Part of a small language model's weights.
Size: 8 layers, 3 heads of 64 (1 for keys and values), 5.17M parameters.
Architecture: RMSNorm before each block, learned positions, no biases in attention or MLP, untied embeddings, normalized queries and keys.
Each number is 50 + 12 x the weight over its row's rms, rounded and kept within 0 to 99. Layers, rows and columns count from 0. The size before them is the row's rms in percent of the matrix's.

# layer 5 MLP gate, 512x192, rms 0.152, rows 130-135, columns 0-191
100:67 44 46 52 43 73 47 39 59 53 56 56 51 59 37 30 27 55 31 45 55 50 50 32 52 47 53 47 41 49 57 47 34 51 51 67 58 31 47 46 29 57 52 55 62 48 61 69 58 38 52 40 52 24 56 71 50 51 73 34 49 67 60 60 60 30 77 39 72 72 34 53 51 51 60 42 54 52 39 64 51 41 48 54 58 42 59 46 47 45 40 54 80 38 64 56 41 57 42 71 71 50 43 53 55 42 41 47 82 46 50 64 55 55 46 49 44 38 56 59 62 34 51 34 18 34 28 54 52 28 49 40 50 45 55 51 43 49 26 54 33 52 49 19 43 50 39 41 61 50 75 51 59 41 52 60 60 50 59 51 67 38 29 38 38 52 50 44 50 69 37 55 57 67 53 73 32 62 65 67 58 50 51 41 45 56 57 43 75 53 76 50
091:53 58 53 39 35 80 46 62 41 44 60 36 59 53 41 80 59 45 39 58 59 46 54 55 40 60 51 56 50 48 62 48 51 51 51 40 37 49 40 52 53 74 54 37 35 47 57 54 39 68 61 55 59 70 46 46 72 33 45 40 55 59 32 24 42 44 54 53 49 38 31 20 57 43 40 58 33 37 41 51 41 57 35 61 47 43 60 59 59 52 68 39 59 50 80 45 63 47 43 63 71 56 58 43 20 64 55 22 39 59 38 62 59 80 67 54 54 36 60 39 59 42 64 37 49 42 43 50 38 54 55 45 51 72 39 31 37 61 65 43 31 46 81 63 64 47 62 59 46 63 38 51 63 45 50 49 55 10 59 51 44 64 51 49 61 45 68 43 48 30 66 47 49 59 42 32 67 48 63 56 55 57 58 44 68 58 59 56 55 49 50 54
099:71 49 46 25 49 71 60 26 47 49 47 61 63 50 55 62 55 70 52 51 61 65 56 67 39 50 38 41 32 43 54 37 65 48 61 52 58 31 50 44 56 49 64 33 44 42 55 50 41 76 38 39 52 49 61 34 60 67 44 45 56 39 52 41 51 46 58 37 62 50 44 53 45 35 59 39 38 46 70 50 36 48 58 49 69 30 52 33 46 46 38 44 56 40 47 38 70 66 59 40 22 44 61 51 54 37 39 38 71 42 67 52 68 53 60 65 47 46 53 54 69 48 40 33 48 39 36 54 53 43 58 41 44 45 60 60 48 69 72 38 51 41 65 44 63 38 62 61 35 46 59 64 62 53 37 58 61 62 45 46 42 56 33 34 52 21 11 30 26 58 67 33 44 55 51 80 60 53 83 43 60 49 55 32 54 47 55 60 37 44 49 41
105:45 66 60 47 55 58 48 44 57 50 49 64 42 52 36 54 37 48 49 48 56 39 27 39 47 44 58 59 43 67 43 40 41 47 45 61 33 62 59 19 61 34 55 39 56 43 43 37 41 82 61 35 43 35 50 47 53 43 47 42 66 39 30 54 41 32 54 26 24 53 44 66 35 62 62 51 61 46 56 52 42 61 50 62 54 40 52 36 47 40 49 56 53 46 53 47 68 48 64 50 54 74 47 56 42 54 67 62 45 40 38 64 56 55 67 34 60 58 51 34 51 76 47 42 54 41 65 40 60 49 40 53 72 47 48 72 36 63 52 71 49 61 19 69 56 56 45 41 55 42 56 20 39 32 50 29 42 34 54 66 29 56 48 59 15 28 63 49 55 45 45 63 50 28 68 63 40 60 60 58 44 70 37 45 59 48 71 45 45 59 45 71
093:44 59 54 53 69 40 51 61 22 69 83 32 56 47 46 34 46 44 58 45 36 28 54 37 59 41 77 55 38 57 97 54 49 44 50 61 33 52 48 53 38 56 57 30 58 52 42 50 68 63 59 33 46 49 48 48 40 52 46 65 37 59 34 49 55 38 70 69 49 25 41 45 56 67 47 48 46 35 62 60 56 53 31 60 50 39 32 47 58 57 61 22 50 49 49 51 48 59 48 49 35 54 66 44 42 17 66 45 54 65 38 59 64 64 54 59 61 35 41 60 46 42 44 43 48 60 41 43 38 70 60 70 44 50 45 36 34 52 52 48 43 44 53 59 49 55 38 56 27 27 52 49 61 59 67 56 34 61 43 47 50 34 52 36 57 45 29 33 57 45 75 60 57 75 50 30 50 48 63 34 52 45 49 63 42 37 47 60 50 40 50 67
095:48 72 48 50 46 25 64 56 62 62 51 38 53 33 58 38 65 70 49 26 52 33 66 44 62 52 27 34 71 43 70 36 48 49 52 70 46 58 56 47 41 37 57 50 55 68 61 21 25 56 56 48 43 62 40 42 36 69 67 43 49 48 36 70 43 45 36 49 56 49 48 45 49 61 39 66 61 47 49 58 48 69 19 45 41 39 43 49 54 68 67 55 73 47 49 62 56 47 42 31 74 70 38 54 51 45 55 62 48 50 62 61 48 34 62 63 49 56 60 33 40 56 51 61 42 31 43 47 29 48 65 36 33 42 50 36 62 48 39 26 27 60 58 40 42 60 63 57 50 45 61 34 51 39 31 45 32 51 40 45 42 23 33 47 41 57 50 32 50 60 67 53 35 58 41 46 39 48 38 47 50 58 52 58 73 40 48 41 44 54 52 25
# layer 5 MLP up, 512x192, rms 0.148, rows 130-135, columns 0-191
097:47 23 61 48 43 46 54 63 43 28 49 51 62 50 84 64 75 37 47 33 53 41 23 33 52 70 35 35 49 56 57 29 56 37 52 44 59 35 30 52 62 32 38 50 43 60 38 38 50 44 52 50 40 61 57 50 44 49 54 30 50 31 65 64 39 84 33 49 53 47 34 47 66 49 59 44 42 48 53 40 37 43 55 61 46 75 51 28 50 53 21 62 42 42 40 48 53 50 56 65 33 59 46 51 56 33 46 42 30 68 56 53 41 60 33 26 58 55 50 53 59 59 65 43 50 86 48 31 46 40 38 59 52 55 28 40 66 35 60 37 50 54 43 39 56 42 50 71 62 51 51 54 52 46 26 53 49 45 43 36 45 71 74 39 42 52 57 41 60 57 67 42 46 55 61 56 36 51 33 58 31 45 55 40 59 44 51 59 45 58 60 61
091:55 45 44 53 38 41 67 58 53 76 37 48 23 72 38 66 57 51 51 69 49 76 79 29 51 58 30 47 55 57 40 65 61 61 61 39 39 70 50 51 52 29 58 42 58 40 50 48 47 55 44 52 59 60 59 64 46 54 25 67 64 50 36 25 48 56 57 48 58 52 43 50 43 43 58 55 61 38 50 40 42 56 43 47 59 44 62 55 56 31 45 57 39 50 31 52 69 52 53 46 54 38 39 49 46 58 70 74 57 45 46 49 65 57 35 57 60 48 65 34 39 64 64 50 32 28 18 66 45 45 38 32 42 59 62 61 28 43 34 62 25 37 56 50 45 56 69 21 50 65 66 42 38 38 67 55 46 25 43 61 62 51 67 33 47 35 46 63 63 63 64 59 55 50 71 44 70 48 57 57 43 62 49 54 48 57 47 48 33 53 42 45
097:35 27 66 48 47 67 51 70 37 57 69 43 52 42 35 58 61 58 71 39 34 30 57 65 54 60 24 45 53 55 47 57 48 65 35 60 59 43 66 58 66 52 48 73 56 49 27 74 52 34 61 55 43 49 29 66 48 53 50 67 74 44 19 51 74 71 62 27 43 48 66 70 59 63 38 71 51 45 55 50 31 55 48 54 68 54 41 54 69 67 59 57 54 27 34 60 65 43 65 58 37 35 62 45 51 51 66 61 70 48 59 59 51 45 66 44 48 40 53 47 45 53 41 48 60 42 48 50 55 50 47 52 41 15 31 43 42 51 55 56 42 31 41 43 67 32 20 40 40 58 46 45 55 39 41 46 56 57 51 46 45 68 68 41 65 56 37 53 48 35 42 38 52 58 56 40 62 33 50 64 36 48 43 38 56 54 51 42 39 59 52 49
100:52 57 56 49 56 47 27 54 79 57 56 43 64 55 58 52 59 68 68 63 48 73 39 35 44 41 53 43 45 39 46 53 49 46 38 39 47 42 53 63 32 39 41 69 57 48 30 31 49 49 54 41 56 50 57 46 41 58 61 15 39 64 38 53 49 58 41 77 53 46 53 45 35 50 38 54 41 53 48 52 64 54 41 56 29 58 49 55 43 70 42 37 75 54 26 45 35 48 42 56 67 54 65 61 41 57 41 45 34 54 49 43 37 56 53 62 75 70 59 45 59 59 68 50 64 44 30 49 47 49 56 55 88 53 54 28 51 55 26 42 52 51 21 53 35 55 59 64 30 60 45 67 56 49 33 50 53 54 54 61 61 52 40 58 57 55 53 39 37 49 45 31 30 79 76 36 64 40 50 45 45 33 54 58 67 30 49 46 67 69 65 42
094:60 51 54 41 34 51 52 58 60 53 47 64 43 73 45 33 44 74 64 58 33 39 49 59 48 44 28 34 44 64 64 55 25 62 41 55 55 53 50 41 42 34 30 61 38 72 57 50 71 62 61 50 47 42 47 67 80 53 82 56 59 48 52 26 43 52 57 50 58 61 64 37 35 64 61 49 60 35 43 52 45 45 44 50 49 47 38 51 43 52 39 39 51 35 25 52 64 53 73 58 59 46 47 50 44 43 44 34 71 51 50 62 24 33 29 61 61 47 61 43 58 49 61 37 48 32 52 49 57 43 43 38 57 49 53 60 43 45 54 45 33 46 56 33 59 80 47 49 48 37 29 38 59 64 63 43 53 34 30 37 53 55 50 25 52 59 50 37 27 47 53 54 58 32 43 41 20 56 37 81 64 43 39 41 46 40 65 40 37 56 38 58
104:53 67 55 31 57 52 32 24 48 46 65 41 50 59 44 52 46 40 53 60 65 56 39 47 37 44 50 28 52 19 59 43 31 54 42 57 49 31 45 51 53 24 49 42 47 53 95 57 40 30 46 65 38 31 52 37 69 45 63 61 68 43 52 55 59 51 39 64 52 42 67 49 54 62 44 39 47 35 64 49 46 72 36 46 47 46 55 35 34 25 52 54 60 64 38 55 51 55 33 67 73 56 51 68 50 46 41 61 49 49 35 46 48 63 65 59 50 43 50 37 35 39 52 38 46 64 56 54 38 30 50 42 51 69 51 35 47 28 54 58 41 38 43 32 57 44 28 35 36 46 53 42 58 58 44 45 65 29 68 58 38 30 58 54 65 53 58 55 50 55 40 49 72 58 47 57 51 63 70 61 39 65 51 49 36 39 84 58 68 63 57 44
# layer 5 MLP down (transposed), 512x192, rms 0.144, rows 130-134, columns 0-191
106:66 41 66 43 43 46 25 42 44 46 23 40 67 61 65 23 59 39 48 43 55 56 46 65 45 59 53 30 31 52 39 40 72 42 54 34 58 58 44 54 31 73 57 32 54 36 69 36 57 58 38 58 68 66 43 53 49 37 67 56 55 55 53 64 64 67 33 39 47 48 67 29 55 46 52 51 51 50 47 33 36 54 31 55 48 46 51 65 57 29 44 43 39 40 52 35 56 52 53 62 43 23 55 51 67 53 50 39 37 45 49 23 56 56 41 31 53 39 41 44 39 47 58 64 54 61 52 35 57 72 42 80 47 54 55 60 47 40 49 35 60 70 56 58 65 35 44 41 47 35 74 55 27 71 53 45 54 26 50 63 66 43 53 48 51 59 42 25 46 50 47 27 45 54 73 39 69 49 36 35 35 58 55 54 52 73 50 58 50 43 46 57
091:49 67 51 49 36 64 53 64 59 43 65 61 55 51 52 64 32 62 31 53 46 38 39 46 39 69 64 53 68 73 53 46 31 66 32 54 68 41 42 52 48 66 43 31 59 31 89 43 36 71 54 52 47 52 56 54 61 46 55 37 50 55 59 58 67 31 59 66 60 52 28 39 59 41 50 54 49 56 61 62 44 39 44 57 48 54 26 57 46 56 47 54 50 31 62 32 51 42 50 51 70 59 44 56 50 56 45 51 50 57 64 67 58 48 41 64 52 52 56 68 73 40 34 52 63 43 71 37 47 62 33 64 29 48 51 33 60 52 13 55 38 42 55 39 46 44 51 38 27 63 44 44 36 66 63 57 58 43 41 45 64 69 60 74 34 66 53 37 47 55 51 47 40 70 20 40 42 56 56 43 50 41 63 34 22 44 41 66 44 47 57 52
095:46 63 71 62 43 60 61 55 53 61 64 59 39 52 34 33 42 46 14 40 54 50 52 44 50 40 67 54 13 38 56 53 45 31 60 25 63 42 29 57 40 39 31 45 39 53 51 40 42 64 38 27 60 70 44 50 51 62 40 33 18 45 52 44 54 47 45 50 64 67 40 45 24 55 50 32 47 50 52 50 51 53 39 51 54 50 41 61 54 58 43 58 27 41 50 41 28 50 61 36 58 46 66 36 44 49 71 38 54 58 55 42 46 57 53 37 63 38 62 33 50 53 51 55 54 51 61 47 56 40 53 43 53 31 51 46 27 51 52 43 44 29 54 49 34 43 35 74 80 29 48 74 51 26 38 43 61 54 43 47 23 68 57 26 41 57 29 41 29 49 47 62 42 41 44 35 39 56 45 49 67 62 43 61 50 58 40 49 57 42 49 44
098:62 49 50 64 74 49 53 46 47 26 31 56 56 70 42 59 71 55 52 45 48 65 65 47 56 64 33 35 50 25 59 39 44 47 37 37 49 22 48 44 39 51 77 59 54 61 61 42 84 50 52 53 36 55 63 31 65 42 59 40 66 43 54 54 46 68 52 66 42 50 55 39 55 62 50 38 26 49 67 44 41 24 69 71 69 59 44 47 54 43 51 44 53 42 35 43 39 54 38 50 71 68 53 39 48 50 34 35 65 55 44 48 56 51 52 70 55 56 53 66 54 45 45 62 42 68 39 58 29 56 77 32 50 40 52 27 51 57 46 40 58 51 45 48 68 52 67 59 79 58 44 48 44 23 56 67 48 38 54 46 51 31 59 38 57 35 61 62 57 55 67 40 50 58 54 47 28 48 61 74 49 55 53 55 50 57 59 47 42 52 46 19
094:35 68 50 51 51 37 32 36 59 57 58 40 46 57 65 44 19 43 43 64 39 56 50 51 59 44 46 63 64 62 49 38 68 58 57 60 71 42 69 60 68 50 72 46 61 47 57 48 58 39 61 26 55 42 46 44 43 56 66 34 45 33 59 30 56 54 61 62 24 42 71 59 63 62 50 66 29 50 44 67 43 50 47 52 36 58 31 64 60 42 38 38 53 57 52 41 44 49 38 43 57 44 41 56 66 33 55 45 73 57 66 50 38 43 80 52 62 56 50 52 31 24 56 25 49 59 16 56 67 47 48 51 47 62 49 28 25 51 59 41 60 59 58 68 36 47 42 62 30 45 51 60 41 64 31 52 38 39 27 56 49 59 62 47 47 59 65 56 57 31 45 54 69 73 57 51 46 43 44 54 49 47 39 54 68 48 35 29 51 63 43 56